Weights of a small transformer language model.
Training: a variant of SOAP for these matrices, 1100M tokens, 4197 steps.
Each number is 50 + 10 x the weight over its row's rms, rounded and kept within 0 to 99. Layers, rows and columns count from 0. The size before them is the row's rms in percent of the matrix's.

# down: layer 8 MLP down (transposed), 2048x768, rms 0.0899, rows 669-692, columns 96-191
# gate: layer 8 MLP gate, 2048x768, rms 0.0864, rows 670-693, columns 96-191
# up: layer 8 MLP up, 2048x768, rms 0.0916, rows 670-693, columns 96-191
down669 100:69 57 66 50 50 60 44 48 55 43 45 52 53 55 41 53 34 46 69 55 48 56 60 44 50 43 67 56 51 69 52 55 40 47 51 56 47 43 61 64 65 65 44 63 48 54 54 55 50 50 35 60 52 49 43 60 65 44 53 53 45 51 52 33 51 59 44 54 36 55 44 54 57 40 49 45 64 44 50 45 51 50 38 57 51 49 55 58 56 50 42 45 24 64 50 52
gate670 101:33 46 58 52 47 57 53 58 63 65 54 53 51 69 60 58 46 53 56 62 27 44 48 65 60 35 52 33 42 52 42 67 51 63 55 57 70 62 39 46 54 49 45 36 48 42 36 59 50 50 53 43 44 64 50 34 36 44 52 60 28 51 45 52 29 33 46 41 53 38 59 66 66 44 59 47 42 50 36 35 50 55 45 37 30 53 70 41 37 57 50 51 39 52 47 44
up670 097:60 56 47 65 63 45 55 63 54 48 47 55 39 33 52 46 63 39 49 65 53 39 54 47 48 48 53 58 48 58 52 45 55 35 46 61 43 56 45 41 40 40 72 62 62 51 45 43 33 66 36 51 64 48 70 58 47 53 72 56 30 62 32 39 40 52 55 42 32 42 51 41 55 51 46 49 40 45 36 50 52 46 60 46 53 55 44 38 48 63 49 46 49 46 61 51
down670 098:54 61 48 51 58 51 60 59 63 41 38 43 48 44 55 45 52 41 34 44 60 64 33 37 50 59 47 35 66 39 47 39 43 37 36 50 48 46 39 42 54 50 57 57 48 63 58 44 52 55 50 52 52 51 39 51 47 65 68 51 62 61 63 46 53 70 45 28 60 41 59 49 58 49 55 64 41 41 42 41 33 26 57 54 38 54 43 49 41 54 45 42 51 60 57 45
gate671 095:58 53 48 45 59 34 53 57 52 53 47 48 34 56 44 48 36 49 31 49 50 61 53 27 54 38 50 44 56 63 51 62 53 56 46 55 55 56 46 41 48 53 47 49 39 46 56 51 55 43 44 40 38 62 60 56 52 64 41 41 41 48 44 40 40 36 51 34 69 36 65 46 46 45 28 37 54 47 39 41 53 39 55 55 39 36 62 39 60 45 48 20 42 59 54 60
up671 101:33 69 53 48 69 40 55 35 43 45 47 48 55 75 52 56 50 46 59 67 66 51 52 64 60 56 39 55 42 43 45 35 38 35 33 47 43 71 63 48 42 42 47 52 27 58 38 53 53 31 64 55 53 39 34 49 54 48 66 45 49 45 44 66 56 46 65 58 45 37 56 36 38 46 38 61 62 23 41 34 43 48 61 41 55 48 71 67 42 53 67 43 72 52 47 37
down671 096:48 46 44 57 33 33 28 56 50 52 36 42 56 50 62 57 34 41 70 46 50 38 41 76 48 49 56 47 60 57 40 68 55 53 50 46 45 31 45 66 44 42 39 50 48 58 48 37 15 48 55 44 66 38 49 56 54 58 60 31 53 60 62 50 50 46 50 42 46 39 35 58 48 52 64 34 49 58 36 55 58 48 61 45 30 51 74 55 31 57 45 38 51 41 39 57
gate672 097:59 40 49 57 47 37 60 58 37 48 62 43 40 40 66 51 42 59 45 53 53 35 64 44 44 63 53 50 32 38 37 39 47 38 52 46 64 39 42 29 60 63 40 45 49 44 66 42 54 53 65 39 51 35 46 54 47 76 43 58 53 48 62 47 54 50 52 58 60 43 69 47 44 52 37 42 46 60 38 43 62 67 48 57 59 71 45 56 57 36 52 50 49 50 46 64
up672 100:40 35 61 50 46 58 39 53 44 66 66 46 47 58 50 45 33 76 49 42 58 51 38 38 32 66 34 56 35 71 45 52 49 46 53 32 50 42 51 42 44 50 51 52 44 30 42 62 45 57 30 47 42 55 49 61 57 63 52 62 71 52 69 37 49 46 44 57 60 53 59 46 49 80 46 67 45 50 51 34 59 55 68 44 35 48 59 57 56 38 42 51 46 47 33 39
down672 100:58 52 56 46 61 35 43 34 56 53 51 44 52 44 47 39 51 64 41 33 61 49 62 63 39 66 44 49 41 49 60 54 44 58 43 64 57 46 42 44 59 44 48 19 62 76 49 37 60 57 58 36 45 58 36 56 50 52 42 48 40 43 60 57 52 48 43 35 51 41 47 51 58 53 60 35 48 41 35 44 45 81 57 52 65 41 46 28 50 52 33 67 43 38 52 53
gate673 101:72 39 67 61 38 48 37 39 64 40 65 39 51 48 45 32 62 25 21 53 52 65 49 51 64 45 55 63 36 63 49 58 44 64 48 45 47 61 43 45 41 48 37 56 68 52 51 27 55 49 44 54 67 60 42 33 53 43 45 46 65 60 30 72 54 58 56 48 60 45 56 50 40 59 57 42 58 58 62 43 47 66 50 62 58 46 41 51 55 43 47 32 54 58 50 44
up673 104:60 15 52 45 59 51 60 52 59 56 60 67 51 55 50 50 45 28 57 42 73 55 44 57 40 61 41 47 31 62 39 51 61 51 47 40 52 56 36 43 47 37 60 44 57 43 51 42 61 40 45 52 46 55 42 41 69 60 47 44 43 54 57 51 56 56 58 47 45 45 52 69 45 55 57 30 63 60 53 55 50 56 52 54 50 68 57 54 70 67 37 64 47 43 47 64
down673 101:74 41 60 52 68 30 50 62 41 24 55 71 57 31 47 39 52 35 51 56 50 51 64 37 51 40 50 46 55 55 27 54 51 46 60 49 47 59 60 56 38 35 46 54 52 47 36 50 41 39 59 47 62 51 39 58 41 61 62 53 37 43 71 58 42 59 53 48 45 49 44 76 54 37 59 61 60 50 56 41 53 46 48 59 35 47 44 42 69 61 36 48 55 51 62 62
gate674 094:41 55 44 67 43 66 59 47 52 37 47 45 63 49 47 37 52 57 43 56 35 37 61 43 55 40 56 46 45 61 29 40 39 52 55 48 47 51 74 40 42 56 54 74 44 60 53 62 50 42 45 40 53 49 52 67 50 67 45 51 71 59 55 35 42 58 47 46 55 65 62 46 57 61 49 67 60 58 53 53 52 39 45 47 38 48 66 42 35 48 42 43 58 51 57 65
up674 096:57 44 52 60 59 64 60 57 47 45 64 54 76 43 58 44 57 34 63 63 43 53 63 48 57 57 46 50 58 78 50 40 64 66 38 54 50 63 56 57 53 47 63 49 56 68 57 57 38 57 62 58 54 59 72 68 62 41 54 57 78 48 44 31 56 62 63 49 53 44 54 50 45 56 53 52 55 55 64 41 39 42 52 51 55 55 60 44 53 37 24 49 75 61 59 54
down674 089:40 60 56 60 50 56 57 44 57 41 66 40 35 48 51 51 48 39 57 43 52 49 41 57 55 66 42 46 34 30 54 42 49 37 58 50 53 41 59 45 51 32 45 58 55 50 66 57 59 45 49 45 50 52 30 47 50 52 40 40 41 39 21 61 62 43 36 39 42 31 47 66 44 52 53 43 41 60 45 35 41 74 39 54 37 59 37 51 41 51 39 44 62 49 39 51
gate675 096:37 62 50 62 52 54 42 47 34 39 47 51 49 67 48 61 40 47 53 64 32 68 53 54 52 66 54 41 53 45 46 45 53 59 81 42 50 52 54 54 43 57 38 49 45 53 43 48 48 68 50 57 49 45 70 56 39 36 36 58 58 49 53 42 59 59 36 44 56 40 62 71 58 52 55 37 46 28 50 46 47 54 55 58 60 60 54 54 44 66 36 42 47 41 37 60
up675 104:33 59 53 43 49 59 56 53 51 46 63 38 47 55 67 62 47 58 52 35 66 52 48 38 46 49 46 51 42 63 39 46 45 49 61 53 57 44 38 65 55 69 56 58 46 42 39 56 41 38 50 54 50 42 41 44 36 33 56 39 62 53 57 43 57 39 46 41 59 53 43 40 29 44 49 53 76 45 63 43 59 31 46 48 47 61 39 55 29 48 35 46 54 50 71 40
down675 101:50 37 54 65 58 41 45 51 42 50 54 60 45 56 50 42 30 64 57 48 66 39 53 56 37 53 34 47 59 35 54 57 57 40 36 40 29 51 47 56 38 45 66 58 45 54 39 54 35 29 42 37 54 47 38 44 56 60 41 43 48 57 52 48 60 51 29 39 41 69 68 50 43 45 38 57 41 52 42 42 73 62 62 43 43 46 57 63 38 66 53 47 48 35 43 47
gate676 101:41 48 47 56 44 51 61 51 66 58 41 48 47 41 54 48 50 49 66 45 60 71 38 49 44 54 45 53 61 53 46 48 59 49 35 57 49 41 34 62 38 39 38 61 66 36 44 55 33 55 55 61 47 32 42 53 37 37 34 46 54 54 50 45 57 45 39 76 42 54 52 61 48 35 54 56 48 41 47 50 49 56 42 56 44 46 56 55 47 40 42 40 43 50 56 43
up676 103:54 38 47 65 70 42 62 61 51 50 62 58 46 39 46 42 53 55 53 54 60 42 57 44 53 70 37 53 43 45 55 57 35 50 46 56 47 50 73 58 44 62 37 46 52 45 63 47 46 45 51 50 56 53 54 53 41 48 57 54 49 55 60 52 56 50 54 60 61 46 66 60 61 46 51 42 50 47 36 36 45 55 50 55 70 56 50 48 67 56 45 47 65 50 60 44
down676 101:38 50 46 49 69 44 48 52 61 55 46 49 49 41 60 51 54 66 59 49 45 56 65 33 30 48 54 26 58 48 55 56 34 43 56 49 56 54 55 50 57 45 73 61 66 37 46 42 36 48 52 44 52 62 59 45 34 46 58 51 50 57 60 60 65 56 53 40 31 39 58 61 53 52 60 65 67 53 50 48 43 42 51 59 46 66 61 45 48 55 51 49 46 58 44 44
gate677 099:50 45 45 46 48 41 33 59 48 37 43 45 60 35 46 60 42 58 39 69 41 40 66 37 56 53 43 53 50 52 31 53 57 47 52 57 36 59 46 38 56 44 30 63 45 66 49 44 50 60 39 40 52 46 44 40 57 55 46 28 44 44 34 27 67 58 34 37 44 60 46 51 52 38 36 51 47 52 47 48 62 46 43 61 58 50 68 47 45 55 49 57 49 53 50 55
up677 096:43 24 58 55 35 53 64 60 52 37 54 49 59 45 43 48 36 66 61 49 49 38 47 41 33 55 46 56 47 44 53 49 56 51 47 45 50 38 46 35 49 49 53 45 65 51 59 30 58 57 52 53 58 46 55 49 52 49 38 60 43 53 45 64 37 51 42 46 58 43 43 49 52 52 58 52 54 33 50 53 56 56 47 73 40 36 44 61 56 61 63 57 39 56 65 59
down677 097:52 43 52 56 51 48 55 48 53 57 60 62 73 56 62 47 47 39 51 53 39 41 44 55 43 42 48 42 61 35 45 43 37 48 54 46 45 46 58 63 46 52 54 50 57 34 45 46 65 48 39 65 57 56 38 58 43 34 30 54 43 56 61 40 46 61 49 63 44 39 48 61 53 73 56 60 52 71 40 52 40 45 64 48 38 77 55 41 34 58 59 56 61 59 44 53
gate678 100:50 54 50 45 46 54 53 57 48 40 54 40 47 47 51 54 53 69 62 57 67 54 62 41 39 44 33 55 52 27 49 77 52 77 48 48 50 50 56 50 43 40 44 65 50 59 58 65 47 33 45 40 43 49 71 56 52 50 75 39 54 35 35 36 45 51 39 50 35 59 61 46 64 38 54 46 50 52 30 61 46 53 66 63 62 52 48 39 61 45 72 44 56 58 57 53
up678 100:57 60 39 34 66 52 65 51 45 64 56 51 43 52 49 40 28 51 58 42 36 62 41 39 52 59 54 34 60 54 47 48 52 50 48 57 51 44 44 51 48 51 57 45 65 40 49 56 71 59 27 55 42 31 71 66 39 54 76 49 59 53 38 42 60 59 55 46 44 56 51 64 40 46 53 67 59 41 47 63 46 46 52 49 50 54 68 50 47 40 52 63 61 30 49 56
down678 103:42 46 68 48 50 39 52 62 42 44 35 58 47 61 33 45 55 51 55 28 46 55 67 44 59 57 53 42 34 58 48 46 55 51 45 56 48 47 48 22 59 41 33 47 66 37 55 50 47 47 52 37 48 36 32 43 54 51 57 42 53 64 62 39 61 46 50 62 55 56 59 54 39 45 64 61 58 37 40 45 17 30 47 50 58 60 39 35 48 48 56 49 53 48 62 57
gate679 097:57 50 54 61 74 42 63 65 53 47 47 41 56 43 50 57 58 38 49 63 37 45 39 56 49 66 36 52 52 53 58 55 64 58 60 47 44 21 48 56 60 58 53 37 35 42 50 44 63 47 41 58 54 64 35 46 44 65 42 63 41 54 38 54 32 55 52 49 50 56 35 51 43 58 28 39 68 44 33 46 48 60 43 43 43 55 34 54 50 44 37 50 69 49 48 58
up679 100:55 59 42 57 52 66 34 43 35 47 44 60 33 52 69 60 57 39 50 69 26 60 63 52 58 55 32 49 45 62 52 57 37 62 43 19 57 53 61 48 39 51 59 47 67 45 41 35 50 41 44 54 39 48 56 27 70 42 36 65 44 58 62 46 58 68 52 44 43 52 33 60 58 55 56 53 45 56 38 60 59 36 34 55 65 50 49 68 62 57 55 55 43 60 51 45
down679 100:42 35 43 66 49 54 68 58 70 51 45 70 40 46 40 50 48 54 51 48 48 39 70 53 39 84 53 56 48 72 51 31 62 42 51 35 50 48 40 32 56 68 64 50 64 49 49 57 59 40 62 46 49 59 39 56 61 38 50 58 49 38 41 54 35 48 52 42 46 32 56 47 40 27 46 47 37 44 51 62 47 41 54 64 55 62 49 54 64 61 56 50 57 66 49 54
gate680 096:53 45 56 41 55 57 41 50 50 38 61 52 36 63 55 64 32 43 57 36 51 41 60 51 57 55 45 52 39 37 52 54 54 37 52 51 40 53 42 48 47 53 63 53 46 26 46 43 69 46 49 31 34 32 38 48 47 51 36 32 55 45 53 47 50 50 54 49 68 52 28 54 46 67 44 38 42 40 45 40 59 53 51 65 72 65 32 41 44 57 46 41 52 43 69 59
up680 098:56 56 59 56 53 69 72 58 78 54 46 47 58 63 49 49 62 55 57 36 45 59 50 51 71 59 50 46 55 51 54 47 59 42 44 54 60 48 50 48 47 33 48 29 41 41 45 54 65 61 68 41 61 44 52 53 60 55 40 55 48 64 50 50 55 62 49 31 51 57 55 63 48 53 36 54 48 61 46 50 51 55 62 39 46 40 41 55 56 51 56 51 43 56 48 56
down680 100:37 59 39 10 28 55 41 41 57 43 52 50 56 51 45 29 60 66 49 50 52 34 54 55 41 40 54 54 31 44 59 57 61 49 44 58 44 39 44 59 38 52 61 66 32 38 59 57 44 61 33 54 52 54 40 52 25 38 50 53 38 38 63 51 50 57 51 53 46 45 34 55 58 47 58 61 59 45 29 48 47 31 48 51 39 43 42 55 53 36 57 36 29 45 51 69
gate681 117:55 51 45 56 73 44 40 59 59 50 55 59 55 55 41 43 47 41 54 47 50 59 54 50 49 52 34 60 44 25 47 58 62 56 58 64 39 30 41 34 51 36 47 63 44 39 55 65 45 43 40 52 39 46 51 59 47 59 54 60 47 42 44 54 33 52 35 46 42 65 65 53 60 50 34 36 70 35 48 36 58 53 44 53 55 45 54 62 48 58 57 46 57 63 58 62
up681 106:33 49 48 47 56 49 66 56 48 51 55 59 49 44 61 44 56 32 56 66 49 67 49 56 57 48 60 38 41 61 59 36 29 64 55 41 40 46 51 68 49 47 50 75 50 53 41 54 53 53 38 55 44 39 54 49 44 57 45 36 48 53 41 60 37 31 66 60 42 34 41 37 56 47 59 51 61 44 58 57 65 65 46 58 44 47 58 48 64 53 51 23 32 54 42 44
down681 100:55 56 55 40 36 54 57 34 37 48 50 67 41 44 51 31 59 59 37 45 49 41 56 57 44 46 51 34 61 58 38 57 55 40 40 33 49 82 48 68 42 56 47 18 67 62 58 47 59 59 44 49 66 59 60 62 48 38 61 50 64 46 71 58 51 52 42 52 46 46 44 41 47 49 54 65 36 61 55 46 40 41 53 41 49 52 47 49 57 38 43 45 51 54 42 45
gate682 102:22 41 32 75 57 48 57 61 45 69 48 53 54 42 54 48 43 52 61 49 42 51 40 46 57 53 50 53 65 47 36 48 47 51 28 53 48 50 45 48 41 38 42 39 45 69 45 56 53 56 36 50 70 78 35 38 53 50 54 41 62 34 49 57 49 78 50 50 60 56 64 57 38 57 72 34 47 44 56 47 59 43 58 54 41 49 42 47 48 33 53 55 45 65 57 58
up682 106:24 53 46 40 55 60 34 54 70 71 40 51 24 41 34 52 55 71 67 39 42 61 28 56 44 52 61 48 42 37 74 58 72 59 68 54 48 27 51 52 60 40 51 48 46 53 54 45 46 61 68 62 29 50 56 66 63 65 42 53 50 33 61 47 43 51 53 63 44 48 46 49 51 32 55 57 63 44 53 32 66 54 61 52 54 46 65 48 49 54 46 53 38 48 50 52
down682 100:61 64 53 33 48 43 40 50 58 38 62 32 49 49 47 58 57 45 50 74 58 70 70 43 37 61 51 68 47 43 44 68 35 51 44 51 66 49 71 55 45 57 44 58 54 52 48 49 53 43 55 36 49 34 47 35 45 41 53 53 53 48 50 53 41 61 46 52 41 51 34 51 67 40 45 66 67 54 50 58 36 45 58 44 49 59 59 60 45 56 39 44 71 58 41 58
gate683 100:38 40 48 38 58 50 29 45 87 44 57 59 53 49 31 62 73 52 38 56 43 62 62 53 47 48 53 37 57 51 56 72 35 48 39 73 46 50 30 55 43 41 46 27 57 52 64 48 62 59 60 38 40 41 47 56 35 55 61 69 43 54 60 39 45 50 43 52 52 56 58 47 54 70 37 59 43 71 65 48 43 43 45 35 52 58 34 45 56 59 47 41 49 49 42 36
up683 094:42 56 58 46 52 43 45 34 56 49 68 37 49 55 57 24 48 58 61 62 58 44 59 54 46 67 52 36 41 49 68 51 58 60 54 40 42 48 49 50 46 60 58 51 55 58 39 53 54 34 31 61 58 53 54 73 64 61 45 53 57 43 67 56 41 36 50 39 66 41 63 51 60 50 49 61 52 32 50 46 56 57 49 52 29 43 67 64 47 50 69 50 50 50 35 58
down683 098:40 63 34 61 31 65 35 44 35 37 51 52 39 33 45 67 52 51 55 43 58 50 51 67 50 52 55 49 55 49 62 59 64 66 51 58 48 42 51 45 65 49 46 44 46 70 36 53 48 45 62 64 60 34 41 60 23 45 67 61 34 33 42 52 52 61 44 32 41 42 51 52 63 57 63 53 55 61 47 77 52 50 57 38 52 39 43 50 54 34 67 53 31 54 50 55
gate684 096:36 49 29 41 40 38 64 53 56 61 51 40 44 44 54 52 48 59 52 43 73 53 46 39 48 51 44 52 27 22 45 53 50 65 53 40 53 54 60 43 41 51 41 46 49 44 51 25 54 40 45 41 40 51 60 42 49 44 54 18 27 58 63 42 58 51 51 43 49 48 59 62 48 55 56 47 51 30 50 65 51 56 51 51 60 58 49 54 45 33 29 59 55 61 46 56
up684 103:41 48 57 47 59 40 33 45 35 51 63 39 44 27 59 59 49 36 52 50 49 54 38 65 52 30 51 41 51 54 65 54 30 46 61 73 36 61 38 55 57 77 67 51 40 33 58 61 52 56 57 66 75 40 50 53 46 47 30 56 77 60 51 50 49 56 50 51 49 44 32 49 48 60 52 56 66 51 56 35 27 42 27 51 51 52 67 48 55 63 53 50 64 57 45 52
down684 102:40 37 23 53 24 48 41 48 59 51 54 56 72 31 43 43 42 53 21 59 53 34 66 59 54 43 46 50 56 42 60 51 48 47 61 73 24 53 53 50 42 64 35 39 47 52 52 45 58 33 39 41 60 57 47 34 40 55 35 33 46 40 46 51 57 45 41 57 45 43 46 74 53 16 50 64 33 42 53 33 52 69 53 53 45 47 42 40 45 63 30 59 56 45 63 48
gate685 101:50 69 55 57 66 69 56 62 49 56 52 63 59 39 50 36 63 49 45 51 63 50 27 34 55 49 43 43 40 59 38 46 45 58 55 38 42 50 51 41 61 58 47 47 34 56 53 55 52 60 66 28 57 39 53 26 44 48 58 36 44 76 60 51 54 50 55 44 57 45 44 48 41 39 35 47 52 62 68 30 47 73 53 62 40 44 50 52 42 39 51 56 41 49 46 45
up685 095:45 50 34 58 27 60 53 35 55 53 40 50 35 50 43 50 46 53 55 63 47 57 60 50 50 60 55 33 53 60 59 50 61 58 46 45 49 52 52 33 27 58 31 65 53 53 35 50 45 36 47 52 46 39 48 49 39 47 44 59 30 51 37 71 46 41 40 42 30 24 38 47 55 46 56 36 50 59 52 48 62 33 50 59 45 54 51 56 73 65 50 55 59 39 43 37
down685 099:37 36 47 41 26 67 71 48 26 56 48 43 41 44 51 34 43 67 55 41 64 53 53 40 40 45 54 50 60 60 53 57 59 42 43 46 34 46 54 47 61 54 64 41 40 54 55 54 69 59 48 41 41 53 53 53 47 52 45 63 55 53 59 57 57 44 46 65 55 45 50 48 34 62 52 55 60 56 51 49 53 48 56 57 62 60 46 41 45 49 67 48 49 64 49 44
gate686 100:53 44 63 43 52 59 50 72 55 54 66 39 69 50 46 49 53 56 58 42 55 56 58 35 51 52 47 42 59 42 53 41 51 55 56 50 59 44 30 53 57 42 59 52 52 81 44 28 39 54 72 62 41 54 55 46 56 34 54 51 50 51 50 58 67 30 62 60 41 46 52 51 56 62 34 48 42 44 49 47 38 45 58 55 42 34 58 54 55 49 35 27 48 48 69 56
up686 100:46 37 58 70 46 53 58 54 39 47 60 60 37 38 47 38 48 38 44 38 76 64 33 50 64 45 38 66 50 39 48 41 47 37 52 58 34 50 47 54 47 40 55 43 46 61 62 58 23 48 38 39 47 56 36 50 38 37 48 38 52 40 59 61 50 54 42 61 47 53 40 51 41 66 37 59 41 56 47 18 47 53 50 14 34 60 46 37 47 49 33 51 41 54 52 59
down686 100:57 51 34 56 43 45 36 51 59 68 53 56 50 60 51 45 34 48 45 42 45 41 68 46 50 41 55 57 69 34 49 47 36 57 54 43 55 57 59 70 59 49 47 54 47 53 49 59 59 48 35 53 38 47 58 48 39 53 55 60 43 57 49 51 61 51 61 56 74 37 43 38 59 39 51 61 45 46 48 32 53 51 50 44 45 62 56 51 42 53 59 44 29 61 56 49
gate687 099:72 63 49 55 58 51 60 66 20 48 40 44 34 37 36 49 42 50 54 50 44 41 44 57 55 45 46 28 54 51 42 50 57 46 52 40 34 58 44 67 55 55 63 23 61 58 53 54 56 59 56 46 40 52 60 55 38 44 58 37 37 44 53 29 55 57 41 49 66 61 52 42 59 44 66 43 40 46 42 50 53 41 48 42 35 39 50 42 50 39 55 58 49 37 51 27
up687 097:40 63 51 64 53 40 48 56 56 45 58 46 52 32 41 44 47 35 58 68 44 52 52 36 43 50 50 51 54 49 43 50 40 66 52 44 42 52 50 79 60 55 63 34 67 45 51 39 45 48 51 37 41 45 46 67 38 39 38 48 40 52 64 40 54 56 51 51 45 55 58 63 43 46 46 55 40 51 60 55 51 51 52 42 47 52 45 71 48 83 65 56 53 52 54 59
down687 100:40 63 46 63 55 50 58 43 45 64 45 39 68 60 72 65 45 39 43 51 42 42 36 43 47 55 49 77 41 69 61 29 66 47 49 46 36 45 34 57 37 50 47 58 45 58 27 50 60 51 48 73 50 50 55 55 51 58 33 57 65 40 66 58 60 44 60 49 48 39 47 30 57 54 27 73 27 60 48 49 52 56 55 65 57 50 31 34 53 59 56 55 47 39 60 72
gate688 098:42 45 40 57 39 41 48 41 49 33 54 34 39 24 45 54 54 49 60 46 54 60 46 50 65 52 35 47 45 39 68 48 54 44 56 50 50 46 57 49 61 48 33 38 63 58 30 57 54 50 60 53 38 58 63 39 46 41 51 54 49 55 38 59 45 55 47 66 43 63 62 72 69 49 52 53 44 46 47 43 61 62 40 51 33 47 63 65 50 68 43 50 42 41 62 48
up688 101:44 62 59 52 44 68 40 61 72 53 37 51 39 38 55 44 60 52 38 50 37 59 42 41 54 41 62 50 50 45 35 64 55 36 54 54 51 54 38 52 46 27 46 57 50 54 28 48 47 55 51 45 43 34 33 63 68 60 34 40 73 50 33 42 63 55 60 48 53 45 60 38 63 45 58 51 48 43 51 64 26 55 47 35 45 56 57 48 55 62 46 55 59 73 47 59
down688 100:45 41 57 65 41 47 52 48 57 35 52 48 58 48 50 34 44 56 47 54 55 40 43 53 60 63 52 64 49 60 51 51 52 53 51 41 34 78 20 53 46 47 39 42 34 65 64 52 51 38 41 43 52 30 54 49 35 58 28 52 55 51 46 62 48 42 59 64 59 56 64 43 54 63 51 58 45 49 28 55 69 44 52 54 40 51 43 44 55 48 58 37 43 47 43 50
gate689 098:64 53 35 54 61 39 55 62 49 57 41 68 39 42 53 43 38 47 54 36 52 54 56 43 55 63 41 39 47 57 54 74 59 54 45 57 53 30 49 54 48 48 42 44 59 44 38 37 53 55 58 69 49 58 71 41 38 59 55 56 53 53 42 55 47 47 42 39 61 64 58 57 54 52 46 64 67 40 41 31 52 35 69 49 48 49 52 51 39 57 62 42 67 57 43 59
up689 099:58 29 65 58 51 47 58 31 53 53 46 61 50 36 49 38 62 58 56 42 33 39 47 52 44 55 36 49 66 50 50 40 51 42 62 81 53 43 62 48 45 32 60 48 28 57 38 48 53 42 40 33 35 61 40 39 52 65 29 58 61 67 61 51 47 65 64 47 38 63 69 65 39 28 46 56 55 47 54 58 50 44 55 52 52 40 27 47 41 36 52 43 40 31 50 47
down689 097:61 34 43 46 46 45 52 70 60 52 48 53 74 50 63 58 34 34 44 56 55 55 45 37 54 43 43 44 48 49 35 63 54 52 47 59 38 70 54 41 29 36 50 52 66 59 40 54 38 43 54 61 48 53 50 64 65 52 63 47 54 63 52 51 58 37 43 44 66 41 38 61 58 38 46 41 38 63 57 55 40 59 47 46 48 39 50 50 46 41 54 50 20 41 53 49
gate690 104:44 44 36 47 44 48 54 45 67 55 65 64 60 48 54 40 68 43 46 48 47 62 54 60 53 42 59 44 65 39 46 54 60 54 41 45 33 56 55 59 40 61 56 38 61 50 65 43 48 64 59 59 45 47 43 57 52 57 43 47 46 64 38 52 48 39 56 37 66 51 46 56 64 51 60 65 57 63 55 43 41 40 41 44 43 54 49 51 50 58 36 34 51 56 63 47
up690 101:55 40 40 54 53 44 42 68 50 38 62 54 60 21 48 64 69 48 45 55 46 50 42 36 51 57 67 48 64 42 60 47 54 41 34 43 57 40 64 42 50 63 53 35 47 56 29 71 40 52 47 63 43 38 66 56 45 56 47 43 57 61 60 65 56 61 35 56 69 39 38 49 24 53 66 52 37 47 58 44 44 50 50 58 27 57 42 55 44 55 52 57 47 69 63 46
down690 104:69 48 55 44 66 43 68 48 53 55 43 53 44 39 41 65 68 37 55 60 43 57 56 41 28 62 56 64 50 49 57 51 56 77 37 57 50 67 48 46 59 43 62 57 47 42 38 57 49 40 34 32 40 39 33 68 41 23 53 38 42 46 52 52 56 50 52 64 48 32 49 43 36 66 42 72 39 52 55 64 49 43 46 59 51 54 38 63 57 53 49 60 80 48 56 44
gate691 099:59 53 58 43 60 61 51 45 30 45 47 44 47 64 61 45 68 66 44 52 53 53 53 66 30 51 69 44 62 52 41 29 64 47 57 45 65 48 34 53 39 31 33 50 48 41 47 62 47 48 39 41 61 46 55 59 55 53 46 46 48 65 52 59 49 67 47 44 65 46 48 44 49 48 58 58 68 33 65 39 50 52 56 19 57 43 49 52 69 48 37 58 36 48 49 46
up691 106:45 50 43 46 50 69 67 61 44 54 48 58 67 40 32 43 37 47 45 50 54 42 44 31 37 54 46 46 37 38 53 31 34 50 59 54 62 62 36 58 67 39 64 34 43 34 44 45 48 50 40 45 39 44 52 39 70 37 68 39 38 29 44 50 44 60 51 74 41 32 57 53 31 45 52 54 60 56 66 61 39 48 50 38 45 59 51 50 57 30 39 50 50 43 68 40
down691 099:48 42 64 44 58 51 69 56 58 64 48 55 43 63 45 55 51 39 52 39 53 56 45 35 63 49 37 60 54 57 47 46 53 30 55 48 64 52 33 46 62 36 55 52 35 52 47 59 54 60 48 49 38 52 71 36 37 47 73 53 48 41 60 57 55 54 60 56 55 60 62 43 53 47 46 43 38 42 44 56 33 42 49 48 60 44 74 43 35 52 52 40 34 53 53 54
gate692 096:61 57 48 44 47 48 32 57 66 26 52 51 72 62 61 53 38 54 21 34 44 50 53 44 62 45 51 58 45 49 60 36 65 32 41 49 58 70 38 47 59 45 56 44 44 52 53 36 67 64 42 55 58 60 57 52 58 51 41 55 63 68 42 55 57 41 28 35 51 53 48 67 62 44 55 51 32 50 59 66 46 39 47 34 48 60 51 41 53 58 39 44 49 40 40 45
up692 096:39 60 45 42 46 57 44 64 44 50 62 45 47 68 41 50 50 51 55 57 49 60 39 72 48 68 40 44 43 31 60 39 55 60 63 44 36 32 44 61 39 52 55 55 40 56 42 42 61 59 41 54 51 71 49 60 49 38 32 45 56 55 45 48 42 54 55 55 43 42 53 34 43 36 54 39 59 59 65 46 38 41 56 50 39 43 53 46 49 60 28 63 73 58 59 38
down692 097:60 65 41 49 59 45 53 40 34 57 42 47 48 63 41 50 36 48 48 60 50 41 41 56 56 37 64 65 56 56 60 57 44 29 63 51 40 67 48 40 39 43 59 46 46 60 39 66 69 40 54 51 65 44 48 61 63 60 44 70 28 55 36 51 48 61 51 45 74 47 25 36 34 62 54 50 52 40 57 36 46 47 25 41 53 39 66 42 53 52 36 69 59 47 47 55
gate693 096:61 62 45 58 38 52 46 52 64 74 46 41 58 44 48 51 66 43 37 60 38 45 48 57 52 42 54 58 43 36 35 43 55 37 60 54 54 54 75 77 43 64 57 48 55 47 57 50 63 53 67 55 34 44 57 61 41 56 64 38 26 51 58 50 65 48 57 59 51 44 51 41 37 60 42 63 76 70 46 37 50 38 41 43 54 58 49 47 26 54 69 62 54 47 63 46
up693 093:51 51 57 46 27 51 34 45 57 48 47 31 50 55 43 44 58 61 52 36 49 60 62 40 67 26 48 54 50 50 60 45 68 56 42 49 53 40 55 63 60 49 53 41 66 57 45 49 51 47 44 35 48 43 52 54 47 53 49 66 49 41 52 53 55 45 62 28 52 44 41 63 31 38 48 41 66 39 64 43 57 32 47 51 45 50 31 47 39 36 46 33 35 55 48 45